config = dict(
    num_hidden_layers=8,
    intermediate_size=512,
    vocab_size=2421,
    norm='rmsnorm',
    positions='rope',
    rope_theta=8250.0,
    attn_scale=0.0884,
    beta1=0.95,
    lr_head=0.00567,
    doc_mask=True,
    train_tokens=606700000,
)
Each number is 128 + 32 x the weight over its row's rms, rounded and kept within 0 to 255. Layers, rows and columns count from 0. Numbers have three digits each. The size before them is the row's rms in percent of the matrix's.

# layer 4 attention query, 384x384, rms 0.132, rows 359-383, columns 0-63
120:113150152141119124096092156146094130119179153141199165196088187153213124134112142112113177081173149147151153131089143088120158086064083121135135106097109131090122114109168097108116166114113110
117:125120145137151158134135141111086128100165172126131168133110084113152185126109143156154065137151145140119158092142110074114079061127083140138127053124133119153160136144156177145078098098102089
107:090154118083119096145155171136173171096125102097097136179119162084128146166081134104082070120138132081150134125118162124105133126123107177126126171148143137111091123140138126077150210132154158
110:160113142118120126143140140142127112160178087134140149168140129116140090094140180157124115169143192081167133114116083087082140076090104098145184128122138145153122008135123097143165166085152178
109:140103107147126159123162124186130139123150105153142129137086161142105087135131051090109146154136154129085107165147178110099114166071127102129099139144123108133136157115141093122168120121119119
105:139156151174113106137029161113082115118180127069093128143136063097126090137196127147130097107095144119127074143101161039145111100121139128190140149094175130114185174134089097168117161164131118
108:150133130140187115124131142120105171153147083081087159155138113119063087079163184146152089119117117132093123136107091111112142128126146145114142085147132156120134125182075191126134061184096157
115:116186044142117176091117146123115136175172139090103151090121150125133113107111116146077128122194190174142138159089147176188105165107121131091140131119155116163114133117088147118120102151097142
110:178157136157136127145149093194149103140091103170174129089178117107093126159082180120093123152109087105141144068112117163133063167113063153102137102113152062158139187166138121184069130158095080
109:116080178150128106110163121134081132152113083127121147068143066152179084152100130137138128109113142104152114140136116106152129147110216119094140163140128114165128106188128127171178043151133154
109:096094131097155095146164150125158114141109117104123146116134114126103167153098052174163188084104135115134140191170139104070164092110149153070170107055121084164107116141147191160087185127154139
116:154194160129121118144070113112183121188170100109199061077144107150114121115255087190121106163148141070109089169123172125119185201147083141138118143098143107159154096124160143109098123160112182
110:158143105098121150164168094114124128097038110054127158150134131154180082144127126099166116123162135127127174079161065155170138128176063081148148155120130150125164129139154138101137153097091099
109:071056111088122133111103122167124144086103083079209149115175127145105159122153137049129168175114129145112127086072106089148118097167104071092144095103129105131141178152126108112162153153184146
110:147155137181131115136076125107101141060173063132089147079138151117133135112094070119144127187134125141124100095093153112143153140081101127136127107124153107127110134083117129116157117157155154
107:046131120121099112156146093141096117117114200165058134113128134148132108136198068080122097145138114153122163148150107084173124106177173124115109100152059108126176133110135155128091091136156102
110:132159169143105105135130143121123098118159153148164188151151130112168081150081069115174135104073146154099139143141097158163079079124137112106098164119134130118140104109159126089145110135146154
120:238156177152157152117075142115176106107162089156173088100192143169144127113154108165105116112127125113199164186179098111111144172130174109113110064157131062124123191065103074101108135119142143
107:083158135130134147124153163122140108102144090129154117159116142137083130112138114104102123102119115124149092112105133155109196071162172148143117111195124196131133157118112083112164175127124147
110:127100136114107119096080154154116122124146116083177122099151127132143111111130094128064150106145108121129141091175089177188084127136083128075122073116147136170133105134098130165073128125088095
107:135143113201112135069144135128123099115142137159113156099123143125138179090141151074122126110145132140110109151111119139128142150134132097093164130133138105137137151096131117126076134149123155
108:099112126139150159102088069157091120125135138124077098159118156118119088118145137187060150131144116067058129168076109116175139176165124114114159193138115149147154120085140117112170147136156135
113:171090150159133136099159120117151181168139101137096153154120166096155061138118114105088119142132141144125077090091129174135118118170142132091079135116175160145098084130153144176175102088125119
119:157142082109142132114129147118204087128123142112121141119129135143132156137130166097095121113138116117155223098061102074095127119161118171106115077157120100102095120079154134109122111144113147
113:119074152172126124174163110072139178129118137176099131104124162055168110135119138082109118161137118111153149073183127102075144129098153113142136148112162133090189153136155180173107160164156123
# layer 4 attention key, 384x384, rms 0.137, rows 359-383, columns 0-63
112:110064079145134067189076121081179103169140120133195120142113166130110101154107079102140131113130093130136189133160083117098124162145107160149169090122094128151192144139096133111120134110152090
101:104107164073111139167086132155121125162108117151161149137143087142093094145158183107089091126124160134106129160212175125101117089121147157093124151153053116073128103147095159091163114110105124
110:131166143157142123065109129159146169128189191130084103135203143156150102107165136126109100146101139084134101144146124182147104128097160188120129146133139162099077141108155099167198155124070087
105:133139172089150075117135118112155133150128133192087123195111131144121075058153162152084193124129150152102147164192101150154121142150094148179134107088142141133058152160188107131153127174107141
108:054101152083104127099104106139091107153163122139106114146076118174169165129068128157162140174141112079157103165153092116116099102113104183106145132178131129157128058108144090143145144140157099
103:095207191106175126108089091128195185133047116138144126165101123136078138087160077117157082113114160150104105170069197160114127154181198153155135129165144099142117119156137088130091145154104131
104:131215109150070115137162089099119124179155142153168136089071101169080131112150112135098164123142144148161113120166108133124104113117145136083097110134046091146182126209107169111160166093136132
113:154152139107151108071115086139092131100113076219087150105072134084089162110137145132154106108162085139126084127122154106130131151190131155162148089111102119176069090125163148113196100085123163
109:157122078174126124134098112122217137119105107143162139123097124094096132091151130124111130126148064129127158141161099126196108124077138125145100152139159107101090162163100165129090126141146150
114:109081155098155159145153160046125086120156171111143079115082059189113113131136158127113106077118118162097194100166137158143125204105112126164089054132093086099101111133110146124094152191171131
098:102147077138114168181131103127112161136103155102079117104138159143138099098151056145068169109154121138162140116101093172105154140112074159140119158103125149066092134125143152095155125089155153
110:088076115137115096198098155178123109158095147093178119130085101096156107083124107135147177112126206164172104075127164101152068136157090098195157155110107111143152091174118207096091164122169144
106:088081125106138096176167103142177101147161140065107159150139122091231069124178127110112137119176126186135129147120133161189184080091193098054195092111209115077123129073082142152190105149173163
103:105178134129110153121160092181143100170111144113106093160110153086106189109122135108070183241105204130138117097110155105121125109125091149091091155100166115158151118162178124095107151088133120
103:107068160158143107075145102145105121045100124085099183111178105093089111166168185169166174159134170124124129090100068203098113166100103127149110121133073130157122125123114155145107142188117142
108:150172082139114137119121189102102104181112090170143175088183118107165035142142151081168137139192154155149109128175117172125085102114180134138163117155107136138170169131111119065115204137114163
105:152123128153155113145122147117076097129094140125175148127123151086156128131147087117061117115139039127124199122147146071162135091151088108137149121157125183086101116145122123104092137059133148
110:159161157101108074085087123144164157176145092141099146129165157129085124129166125097096088161118164124172090078101136079182104153127113152144148124153139126125122085150110150151136126152117125
102:163117143132117132114099124164115137091151160160123136120134137144112134126119099137141151109123133086154057072121155129074163176156109169108075048136171132150113146135135187108085097096101162
106:162115106117147094134162180136179131146062152135088086153052133183099152168166114103142113158118150161192177152094172135129099126126241142165174134070116127138051106125080154113101131095184132
104:137129117165161076184159127091146144134119154119140103141133122111095161125127096153158133166186160132114170155180107130119122092146124114180082127103159138178146127135137122072139158126135231
108:100146114135159183123091110147130084155114146142151174142166181099107136103110145140103128175090097119123127086134181137150106095167095151141070129087150139160119135119116082144101124098120084
109:058158136090119165094148187066164175126180102150129103154135140132124161144097154133073164104155146192122150149157051174159097144082087116088132124154152120151099137154177112131146097076098119
109:151112114140095113119178108106198145074121145152110168119128134094066163144143084147077096112136127150174096144115125142200143126150125171104086106153107115144127201121102137125063118134155141
112:112159150169124176124154121165104199112112097113111114192097157105158113093131137153111185126154122122126133171189077080111134167112178049096114176125121133147150161113071099134207146125153088
# layer 4 attention value, 384x384, rms 0.17, rows 256-337, columns 0-63
091:085070125112114152133141128130063087146058103199136151135118158153086077135183161156184126150064123132163121119155097180161149148142096180066113115132145164123133154127151129089074090045203080
085:083109081135137103179071148143143050133117148108134104124127154115125128137084155091131091145139126078048128173110128136136100115158086130133148105148173105159145176172123108072114161089153204
087:116113126147159112157121087117173112137117158214093179129093152125086096142117189133195138099202138094112090167148119070200120090090091143167129101079113171186102135172146104158186167132141157
091:184112095059074129098172094120167109095134132065103116151173099084170121097161121122091137099164104125074176182116153160170118136173133133062104125103165152189120154105101113083102156124115204
093:140138157089148148074137079063215141131148126111086124141139133100202159120164100166153104079150104143169137131083101122138072119114084108146141174135097079146136100138156142141105069206215141
090:081129078095085122119055131110090164114166154144113118155162137157096128040134145090181123141173076103159157135049137098158155143065170092092111099127080166117165131136090131133095108117110109
093:131110105110124126154111137172161159201148100104069151123155112118110151178110169142154086092107089122144129179096061049140087113081132134141146157120194108103190114122134109121120110165144117
092:184115158180120121136135063112121157170128123130143131157150150168133188142176119190053135131165167147185115120115045141112119153077113229132213191126074098103121073157103124127131153067119160
088:077100197208128125119141162155079167097101101137112171117099172148134103160182104126156168083121145123143129156123093088112107064145127209136128108132196133162156168178141109094126111128133125
098:091128104129166168059120132073112131153091141077104103095104112108101170196140123074113133137126124126129146091121156142173124107139139149111117122154144205111131131110124090108154055093083149
087:139104124140145104133147162182107235161133106171164071079173099110095111119106129182099115123106091116120103117152080143099087171106149140159139164145103110127109114089202143073155071148162147
088:093170139107114140083089106126158161165117078093137117096158123113136141159129109117137070118157134196179138138072115253132167124134148130075111105059083072185099140140118150148185148110156145
089:089114090128122119137160147095124143154167075085078179149190166161185171143111048149101169132085150163119129070135147094147119117134173130134130131100096145117129104163130147149127140155137178
085:146182102132053125154163169104113050141133148156152151147130145116165148126132094116107155105087133224161094151121088103125080083084100161076182097119077105186185198141128159110098129143121178
091:114107095094145102139196109174112123153169151123137188143122137118160160126144122135067135143122081124172112105138138131151139118083133146163130154115155159165150105088178140089138133045094087
093:119106133118142204139154099117131078139040074104103135161111149108087176120149129127112109125128177108133118193190135117159140082153133174146078072095100164108134172164125129119148122122186170
088:129115141160137121121166095145109146173130107116100116111095182133125128059142121150113172030117131104116165187138185075140133084111117121116095139119157072155100130127119172085118182157131123
094:148142207117138140137125094152142162083095168122155076120140162124161102158120026129110110103126096099095119133092148152109124068194126119129143137146138139133121180161126107151122132089073128
089:177098199125123171129107199170061137130170135138061134124111140075114140139144127110129119155180093141146166165131105150089120143130170178182116131127097098119137150143122185109064162136107181
086:139091123142122098184118174139187138157201107123099125102120213147129117073129148136127105120145122214143104121112090121160155145146142186168085096182203089103105118161139128131115148067134052
093:158137160115133085159161164129197151138107150112145151085115114180126116187203078118126089191149076198138106138178154055100099131125189160124163151113171146080124187106136137113115132082131084
087:094156083086127130124156151059132135107157182136153144181151147207178133140031119139120129127162090138100183182111179138106114161160144085165149130111134183162127084113147090145145118090150084
093:129106105072094135175149105122138051178124082114104075131160129120095107134173092158099173152131128124106102123150148146081202195091191139116198180101144107155137125113126162134105135102177175
099:216134103158125192147088127125086162101063090124041114093140117159091126164145132130107094041154217153069156160115167098143120088143135202122108086096108094126110120159132132114128159096115151
088:105144111066142115122083117099152136103121093117117167081132146165175163061152134150094126104123052124099183144091160084080166107128173117185086117181165070128120128115102110111128100131117137
094:145164143136136133145148155049132136116121141131112150174156135121106110140136122091093103105138124196122196109111103130172141159172088138084153115131117152160155154140160100176128094125161095
088:128132124107084129145129139120102148104200150110096152127095154106130177122132139167124093132177105116106164150154134134075181168136142118086104118072050170113139178143084046109133065095135142
092:220142154129138113229114131150095189085107106133099102159141161121165130165096123120089201168120145120137095119155155085104180136165134088148180171122088140141173088168113106193128179118159134
088:145162166154106116121167152114183093127122130138116118084141116109132084103091121088155107130126133112166119143103122166100168149104144154125141117191127160134119171146092059130029147149142169
089:137134148133130134121088155097137095118114107199133155119152154116124109140219111181124068071137142180112103195159121118121130134104151087189188136124161152112071159150159087117160054077160124
086:127163144180088128161125146101128125060118130111104126147140098096136113133132154122092166193135142112084178141105181133148126143099123097096079119109127136134123067119114094124141129148176099
088:078124083076109109111124136089111131135139182096138143140112117146142103147103154112063133081145101122136119022099132180181128108157102100140112120113134126142080127164132147172109113128146087
092:179170088111166134090125114164190130115172116140141110110111156102123168120151098134137159178074116095088132164145128115135093125091136196139149153166117108123179124090119164099134108078159107
094:115141115112161152113119149085130200194139119131121171117162087129069140155087077110134164084134164154139106202122058180090114140067105127148170105108040152112146129129118147158183114141141121
093:198174085160087097092068155158146093142113129132103121129143103107122123125157115111163107130083133112058070125086150132199129128123058097127120177156125164134138145090131157154162116153132078
096:121147087138066124104101123138143161139148116144114038103099121138121142157141091112164132111111193146127097134155141124115088115083167158166114134192119124165121068170137181118177145124124076
091:071084111131140124111093117126131117139136104147151106099115100068129143136114142137165136124129085189111153095113138090114136126146098128106133141057102131134151104057197161124070059150090155
099:056145157120156204193126155109133165121131166138114135191142155159115164135151106131110116158108118143109117076146123142137122155121067052192112151135129039144090130133166106108129102133133115
085:186130160102067122171118082192192112160167124097104114130130143178129130092124168085121121135132162091128054127136110115136075109124118191202081187144129090093143195059157114151092110104149154
097:174111112139135121111209138154120104087116137122047134126123119126083140112128123193125183077123119119113177138137161176083196087118084123151123112095071106132137087109197128157178118149134181
093:122127145102155104156186162142095140126119115126118142129125113135130136129171185091161174155123158123098125124191109149140104113157132105120106102115164107095161181112132114139100255130086111
091:184090153082196143129204154103094101118147063108146144127103135075077109180127121182070107170071072157134146099179153123181164103121104105145156101111114092088069151129116066141140164149073111
088:143175108124117124108137139156147188130082202159107181115193134145064099121139154162183150178160170165137098173139127099100091151117073167124086110134160089143119106106099099091089105120114136
094:098094171165125125209112159119072094079195165154112198113149132104137127158149137161122150160091147109090110117104122172086141154134142143101175150181102120096147077130124111134083221096129149
089:089134147158133174114068143140094109120108130129127097152148091115163139083149186113152150161101081065126113109084139141128114158083146145134121101142109119130149144130069136082167074107142129
086:127109201098177097131072111120127166138183133124147160141128114113124130115113141107090152116168143156135137100160106084106137134153154153119212054117069109099147102138095137167102083068128125
090:145143123167178131120099113229127117137148132161151167132108083131122175104068115130150131130161131105141090080105122144107135155119131132125114159083138103119103102129161189117148101157146125
087:124159114146104062084118134136141134088122122117113164179131149090157114114097088135113125090173092161115128081117106118173135055138167110152169187187167155129113093102195113128162126110118103
094:089103125167120091102128129096096099133183099076134143136158118134125154132102126075129131087137174108098097155121168083103104127145122127158121073102127096130128123115140162162082107108121140
096:160116129099179130189136165037124127142177117123072188151172148133193160141082112098087148130147111146138099148088167156089141078114143136157080064137113181150126118082104121135124135146117154
090:133085160141075108154168165132137088079118080169165201176126092166107179096158202114131138106172113154162094137185118113102146065097157064128139135147169141125127179130090151131145149126153125
096:105092116120106090159144138099110120157088183103156093177159080160177117139109102062067087127159088118109114160160137121104144173130124121074156148167110132093117175153128097143139091153155106
087:104148160129127164142143138112127076098114124108136171179103125137105113111129095156173070097144121122073113098079134095172141097147145151117112152129140122134159074131143155116114123196170154
090:173092097158090173133155133091117137138098114085148108113116138157159131153093084142151108131113080087118159130134141102153045131066063126109141152170144164157134132115127150126111134147162193
089:105129150168089148090159117193135096095118117123149117119106152191095124134137095191073089095118081139107101116105138087162132129204164170128123105098189121126104161127140131130136151139165133
090:102192155130104077105158156139133118121076086154136110161222142147179091120123145114166112174095106130124182123115124182109095115111179133138122143062164121092090154103096086143141143132127110
088:148051137137128113103183068132141108104102132144090148167131189078178157140083108152117110206173132140154112145132193165150154116149173120142149127176164140128110097140146180091120102125083140
092:155196146110175086098114127148102109120137143133121120124168118115155096077087110131122114120143149136146211183156187094166079072157149132107079125110178121142100109136159102132116171103077121
089:142141095153171152207144136081187070145114132132077115166103136087131147103142123089139215128117076136150116133176114163171100160107154103119146099089136143120112197139108135140112144188134151
094:150138158104114150114164124132129110218095110177117182108112112124114155150129121136168090093190114092152104121152134115142039143103092132135171162140148125169135144125120118188130146130163066
090:136090059166120192129128144101064073136172147136139115123169125082123084128145171113130144124144172145088151122105165073198128167129170120126156077133111096148170160157100104146077086044137247
090:140189107145138138150124184169103142085213129104086163085111127158168123159153148077173212150142137121130132128167146056108172121117083109133147133129096113134195126147097086099131163106109111
084:147193115150149132132138191113092104126155150154123112098173082126120158193134141101094193077139119165178181141159143131170143095139081136170128123142163120137166139078044114138122087118075077
089:117029122120105099104146158129164131102121134064169115137121170111126112149148107157152192138110150159107139136104105145178107165165081181111099131100149136148135091142140141125123054164103130
089:066076137135118092093152134086060129108174112130116093121136093106136145102118086130121109095122152146190108105114047146152132103122147152138102126110155153153148164148115120184191130154090123
090:114134162119127152083117110128063145099148117100126073125166065118114125113097151125124192131148133128111070139128106129153153140101160156131139148131143045162083175115089163086121133167110130
087:068098172151130078123124129107135105106163140147174115146154150156125150133133169102151138069133144165102091158091045177171137099085154078209138129112127134185081099067103119125150071109151093
097:089128156109157094141097086108137115092077118099127181159093116125110137118075157134122145154132141161076127188154122155205143166154067162144073143132094123092134124118175108113123133109123117
090:175097139077121096175132142079094160148156150203096147109143100107114153158116186179143098168180151109150203126133133118191072127168104107148119072164135125192133106148180123110134141101143187
093:095145065126061145070155146064082161138128079149140201135139161152074099133086077151088149139181179145154115163121127122213127128124078113122145099117060147081133130149080086087131176103126191
091:122134125153115093123078086126104128180127123073193080140150144113112151180149190093124162154124142136093114151130114165167117127121057126072154091079186121135096126159102072099155209139095161
084:115087109138101093129103102115142193134161128134128086092117158166111119064100080137133107097061138103153139112095102137154141155144108169141103139118088047142147144146129162120126175135147102
087:134113111124120120140112095118134153101143173115103141119064144096100112094158125121137166140122186108137084171173116152158141128138161122107172130136209061115124160137157139139175110133170102
092:083103143186072139175122129184158098097148098091092142133142074129080151121131135129084100156131127161097151165119063075123154165131160104132090072183147153100150118084094133224113127131181110
094:172079199176084111102099146156112087159100067110171113125098165141154093118131094116148127111125140117149136167103118119088065121084152155211083111113100114130134110150071089180192130190108149
098:123197117130144148172162118172153138066124089116156130119100127048130082209135085132153104140154119133089107141074121128177104108137055135118134184143168167113139111128161153130225115130099163
085:105079146118140135134154129093093150143127151139097193157118158210100133135152099159169165094148098188125063147127145162088195134118174101125146147091145128142165126075149159175163134106167118
089:128138114156134098112114123105120137097125100109152080195101074148166125123168129164122087110107171167127171169219061124120100187116184188120157186153145100132129096144109130122116062104157123
089:104184081177104126111144114142177139148112102157108134159144102074031125085178183110117126137170095081150153139135145148129136152126116153121161118121165121165123174080157129096171149113138113
094:114140139111116138176111143080151139138191162087168153140112124162127082114079097171133182091158129122112181148105081095119180132129130079101147185157154124132127159148118136158152106117118105
093:091130158143112150128131124079104149089107131155047105114133161125144175180139159074111140112087113135213148154156194075128109093132226133186124132116172114099133145069147164122132129082143114
091:123151141127099117073170122112179168143158128135105106113108103148046089156092145153120156134119102077184163179178152080146159113109123136145104124181165181138056078113154119106095157080119094
# layer 4 attention output (transposed), 384x384, rms 0.146, rows 256-337, columns 0-63
089:138179160105147115129133097134134141109106070072130136153102082085133139123089164169086194120164103177141094084071155135171149073145106070105135179123135113144155150108160175121097112143145113
087:095128193091196152144143172095110155104096095131128176136133085127085107159079038153091097108094147160112169130161095154110104101080140122145100151126115091144093127091170182115140102147116141
090:115080161228154115156119156143125183114136147075147064149134134143122106098116084110103117169068111160112155145084145133118130105137085126156117052115170085127123134107162118118017147168156110
089:116075113169134110148160152103091144109094102110095125082036114089142122117117172156191086088186156165155101113105111100086092124156097154162144102116127153123132094138094113109138113175146187
089:036130140159146125128134138113135161143112134070107119109169140128092162170116139073091158049142081174163096088090128102154196121113164155172082138116197136111148089104151070101128080120144091
087:148126096141126119090148154111155114138121140173095117143155138094144093130115109138141151133116037158141087191186110148119090072130154153123125142121102153071085158140092189135145145171151175
095:082128149156137160083158087090100104107110148111209129113116134151164171124057140127105122147098080179178144167169187096118151129103126120085072194169117093094132132135151157117174130083153149
088:145158153086104138087162171130121095079148145150117104126110126158172117107160083044148094134187205138149143131090153126135154103128146156136131060100073188109161116140158123066156100140134115
087:176112141096107147148098120136133149144160118174169132165168142159139107074100176114124120136130096137091116141098097095124159107142199114131144149151115154085156077110120098153168143146199104
092:122072190047150096081092093090132182124120130153114143167097145095159105188082096161082156154099158100120140095102126120133142087167147110126138095103124104194133159072139110145110119147175140
085:126151128080134222127112146088108133111198105090151085180034143141109160130196083133130110107049093150090104114133209108121163138053154102091067103157139134108119142156103177128150151176152052
088:115129152042122085149146137125137123141144151147143162166074121118085081178162128170124132153155090182176099130138150113131102123163109147152125106110137111120090096171087199104146102163125138
086:108164110122082111096121053050153104107135066117105088171093081083144116166127122167140138059165129078144152177113081132135153140118139127149159174097158129111085149092088197110178093128111134
083:130152115182099121146125163091097170114109108126148151132146123081105150079177106016098130152174123095164084140088085132073140152189152120133132140127123166080084192107096061083092146099114074
084:104156184136122137158145132121104154145162142109114137071145142084097205145083126195120164089103107123117091086211157099112147186157130104112149160148113091102124163178090131046104127111159175
090:137084135079097116156084140154144099143181120139153149143117130096109148110130187112109112116121144186165143124087072134146103080119096148126093101142129135199117106100114120085136137140087114
084:155099118170117159132126183115106111057138091146104137078125155122117166209097154117090144181128102141152139123122101165176140186145096172161138130169133128114148111098136112131120117081101107
093:072105157176129099113081142130118101139116113169075167147125116086139137160051150179118074102176090123082140151156123131114104142144157100178144112072129143138083101138165168146097099105134157
090:088148100143106164201138163123110169165160127120191115080123140072132084121125097125066144141134187183103121095124152153133086084067088071102134154120190095195115109118139129162160125138148102
085:154116109068148098134127131121087076075115138137092144123142101146116182113135122094133130111089172078176151146154178118161159126113081120113172130147081155135102110042137076120110143083123163
095:096134190112099114120116139147095132156123142121105102167214116112137119113105081143175122107069128100082158174138140152171126161096101139136215132103112147127085103115150123147146103137127174
085:132112129129203068117092179152159104173080120121128157114129086103152138140101122121081096116140084177098115146117126118142166155075138123142172112099146137147142174109098124099117158073114156
089:129140143095102136124131137110091145139080190133105144096106144088166134149151122140162133193116135109139119135159123115083141107137093121084118146051155144132124106136118199080158182089073106
094:086111160157119137141124184121079108155105185144141148111150123126095178121145099156185092120061067089138178130148098102159123096165094122144081075129130102148145123133151085153156147141141137
085:116098087123100182130173153117149083086117123060113112153153144105150105164075112070115145176104141115120110140125093105091118198116143151135127168163121158093088068137124144143096131125098141
089:115166160107105137133145135142154163158153090131096092115077145153110169137097084075136147127163132111135153145109170166138113156126104129155172160181113146110153139107150159096183188097151174
084:139094118113200062080135105100160017120176101080115080070153085135201089094137111098126094163098128113149132170114159120117163117139144186136133125174102117212123105093094160104160133141153163
088:132176125122093114062178159149180105164155139145231153135098185132147111182119127154177097149181105142082183140139101151118148111085175118164143202100111134092136151124160097091141152172141174
087:091091137080137126145093132121132180140137079073140156123140107175100148160141103112134172082178122138116126126086143160141167156137193128154089165147080196144126148155135169119135111104123190
086:091074090103155194148145136160115160163145159107142133156122181084116171160129110136118140152069131118117154070097129197142082089156173158128092186169161073139154163140117157178092124141101144
082:156112148143121098125125130089125091175126107051143093120071137126164110142176136144134144082186172128106122194111112085089135114094174133073187098174070146152130117077143133154123111082131144
087:156150137118125071075122151169148175147083080112127140058109098105202101143107147113139137191159037140148162185095116124107093136079166086131136107152181114102182150185123124106146199096103127
091:140075120129136108108083152138123104098092172087119122127203113150124161118115124084119102118144170154172145154109154180120147160132149133145077103133070064116103135111171172050169099161105117
094:163069127187114082109116144145153151199147092159152086100092161123158128117181092150110137092171149152118102112125150106134111141155081086059164103124090193169100158158106138098085159159176157
088:158120149118159132196124114141147085128090098100080143113134119111170101132113180140128179110113100144148204143206113151125097137162144135066090118060093140075128140127166084161096133106072124
091:166105169155134078148148152183139104182135100122139109168138133117137148119168133111064139183123114154200166150119159187100155112113118103088125059118096163128151102135106144123137081108134110
090:123130188133137136121161107104132127165117201080108182165184151096208121152104150159073139138147163130161161155104152098129100089194091123162114149170134164115153068132113126123117130099114079
096:121122161126151092119122086181131161135105122103103174190165121123108139146137100118111103020088108062109129110109129130117105105077116128083139127156171157116160143137095153106136185119171122
081:061150087138127107164197144069095119130139132084135087161080112052120100126096143137129142146165115160153183122083171174122190160090149151069171184152191188170068128204147124102147162142110090
089:086117124176154161124045134149117150145180111132097155152116135101147124106172108115208131119178122107128105050156142154080111140079135126132069117119121096133132190132138072095150138040085142
088:136127091135191106124120109100080168131142120165105104140105080106093154102130118145160066140109140076108132133125096080197145112094152161137152142092130132096148154128093113122119098141111105
092:142127144123139133132090103127145114178183124072094113152191166166158123127092091109159061059093172117131178165152182105136112173126182122123088154172152080149127122169141167138129110136131108
086:148159091130080191118168102149172097082160138171126070100026100171141109121088080135194127084049139107142129133139089137201148157111092124141124089182145174110108161065126103128138154124081093
096:222126130135146162119113142148132130168155130129096104108136147094067080078113181143106134111167112115090120113151129132091149152142140063120103106113148165136110129141165131161141167109085151
089:142140122150151161099082156118071145136151090127149129141080158157167077127197057115072170119139173099145096161088048101160170073178159143061145151126102230081100106085102140094099105158173079
087:110155106121126106166088123081154146147166136119081115134092127145160150156121038067096124122104179102136195171086146145043079212137126037081099123139124129191089083148112138096140118147144107
085:117154099160155092125091047079064085070089147083111124115112067191083113096172091128154099106176092105160162137104098149082122071117138107133124093107149191092125184127110172113163100141123136
086:098090118164115054143143090187147137114149115092135113153140147162126126224114144120102152085191095122175085133125111112117119122140132096105157165106119122114107156163078119113136147088148137
092:069048141159179136143075162096080128102090140129189158066121121055135163079108107211133156150141147158154116141111129160117051142153074158077087178142142143165086121110108187117132156159135172
094:142138122157152147126135141143134125102149130084130153068138129147107110080171105139107147109124108127109171161110154109154119067114106059116148123169120133193101068123128142130130104108090210
088:169101139140153090189157147092114162176124165071105150126050099093058131138084147158152126145059103097160150129159148118138189150148130165154133145178104176075140114059101129103117088206099149
091:137100142129175111064139144045111159087107095093157145170060134152155128128194143099087121138127111180115127145105168129127121095159134165160114129116161142055154134151113159118089121172116115
088:130133097164184135186119128194099140117094138080139147172108105149118124144114131130097135142089126158131139113131068100112096071120106130127089098182119115145146134193120088135164147111123165
089:105068123190127168185151142110125102209113167104106115136130124104088090126125184077187128128150163126153180141209123161130140113134130111099111120100200134170111117071143147116108122097182139
086:140139140110074125139098173166128117067106102153141116200111120100149155157108151124141117172198170115079116152142157176156148121101133109152130176178160133143120108202093159125140103145116061
085:169165079129103135099102127096095141114148099123098100164208093115138135119112168037149108169142113142107154092122127118119126161156118129131108107123129150141046073098160117127166124150157148
085:201162133079150145147074095088083127108168120159102193150131117135138136097115156077156078147070051182148129053116085122066175160126127122161093133124094103106071137091107151112124126107168130
088:134132156207132120153047157121098119114185160089119108144086106084092118142175130141092123100128095128113108139118089155061145173033101137140166075110157143092143135125110138148124176056126189
089:106122114154156092060107094107213131122126141138115101147151123159147101109159170118075150159161121129135093199096133160136156121133179135174144151111205097159165125182139112206134157132146126
091:084138143117164134131152097200134130125125118095110096161084211097131077159143124109128130103124200164185134097134098138224148107131161131126093079098098145170145126182143129105118142106187166
087:146138153089130131184133176166135169115094113109152112150054187146129168168080144102163116155159083094124150137121110072103087093141097074174077141167097165128096103150112177098146170200136156
084:127119102150098099144154101119126123186089137130128097104170105124137100120108066138118058123061139158166156126087160150144107154115074153079112128118148102160070155093155098062121183185126116
083:128142130130145171166129135085112101179092131169068149161206147138118091144073136102123156180074170105143104131081197138136093196130121078157146146104131124098182178116114123153135208117067100
085:145158106091110182107120118133095113139094135095113130118136140139054130127168143186119128069135166087119111161042124053099170113134138159147115134085148158148119118126153177114089147087158151
082:110139088146141157115106109121129129142176129115101101124165125070150178127129089164140109138101105155170116102094203111087095163090189158123126137080064131151135149109136124095155103189179124
085:095164121141177167115117155128178144185142154176145091114132117187096096099106160175186168138203079087175103114113116191146153129131119109133148123119159128144149154126127100105079114112166100
084:099116111115111156182170061157101158180117106133121097224182151137187118144074082171140134155131121154081160171141154080134068115189166124132124135124084144140092110184101121044070145121132130
089:125092150133178125172135129119171139090123138085121088071080092166075167131112154107146156079088180142099200151114116109161201162080121092173142109134127143120208116131154150165144113151136121
086:118138130169198074143160150153091128135171127150095097099140092132094093073170154151151109100109123127147112168160155103095151087148140087096139115115108116067140148162122128179133179096152051
091:148130138155118105170164133149144176144175116068168066092153181097164137162143135157141112093138166131124143068144112142096122151152146128191106125115092138141089153098087160038138121166106081
091:159140161106103171148108108075193111197065109163111122168114151104165095105111078066151106112165124180122168132125130106080100142156113125141137097147108106125077121108178100134128067158080098
081:107167164127110131130109117104095105113168079097127108073109132107158155085190077148140142087105083146105066128141098089082114128103099105120121112091151113092073102153103169160178089134143094
087:114118111109135116153129128155215101143108109121147160153070126147062179121136080156090151140161124154097162148079153097121176175120119146101152131102098098117163097119185127160139158131145148
086:141089096106140147093167146114105088122119158097086128116120086116130154149110144124146118119129136058113088166093152127136125130106143191145164138113123090142100146122216136074119102115135147
091:108091133125117188098136172067102123124128079137139156076093066141089112170122177083123153133148122159078186078153133110141118067122114171074104076157147111132162100160164157062140144117150162
097:121160117137081108114120128159131100129141104112058154219143155157158113128132134104137070108111152108177098110173099096131141128121158134146144148188104111078113104115136103174071059126153157
085:079173159131133144112115114231150133131120119189132185119116116098054087127133125188092132184142119097087156122109178142091101100174072106126128150104120125158116152157098139112125084125068119
087:181113092092125131119124130143152191164100141133125167150091141111078139111111153120150128130119083161114133120158130155064196151074052110074139116155149169123157141090120160213105167163130155
089:104133125146082091157101156129149175080195147117092138173136099133168086173107124131154095145078160173154079175117100143130155144137127166095114150150081111123118109165084125089106121190142186
088:114198162090145202088130097130197117163183116145098154130131131138131139110168144201111147121119168174127104195129176135085120098098149167097197121125103170067134105139122113115084150172164119
089:165138140140078159084146148108039119122116104177154170122115139109084129113140174112114138154144134091120143127103093124129152123096143119085090150147108081105151126147065129185109134160081111
084:121187120118153139121135076100065130134150125108137151086139174117166167110112129133136140105154162127066128087122101085129152166104138137156151136080148111107148138109132100101137105165110144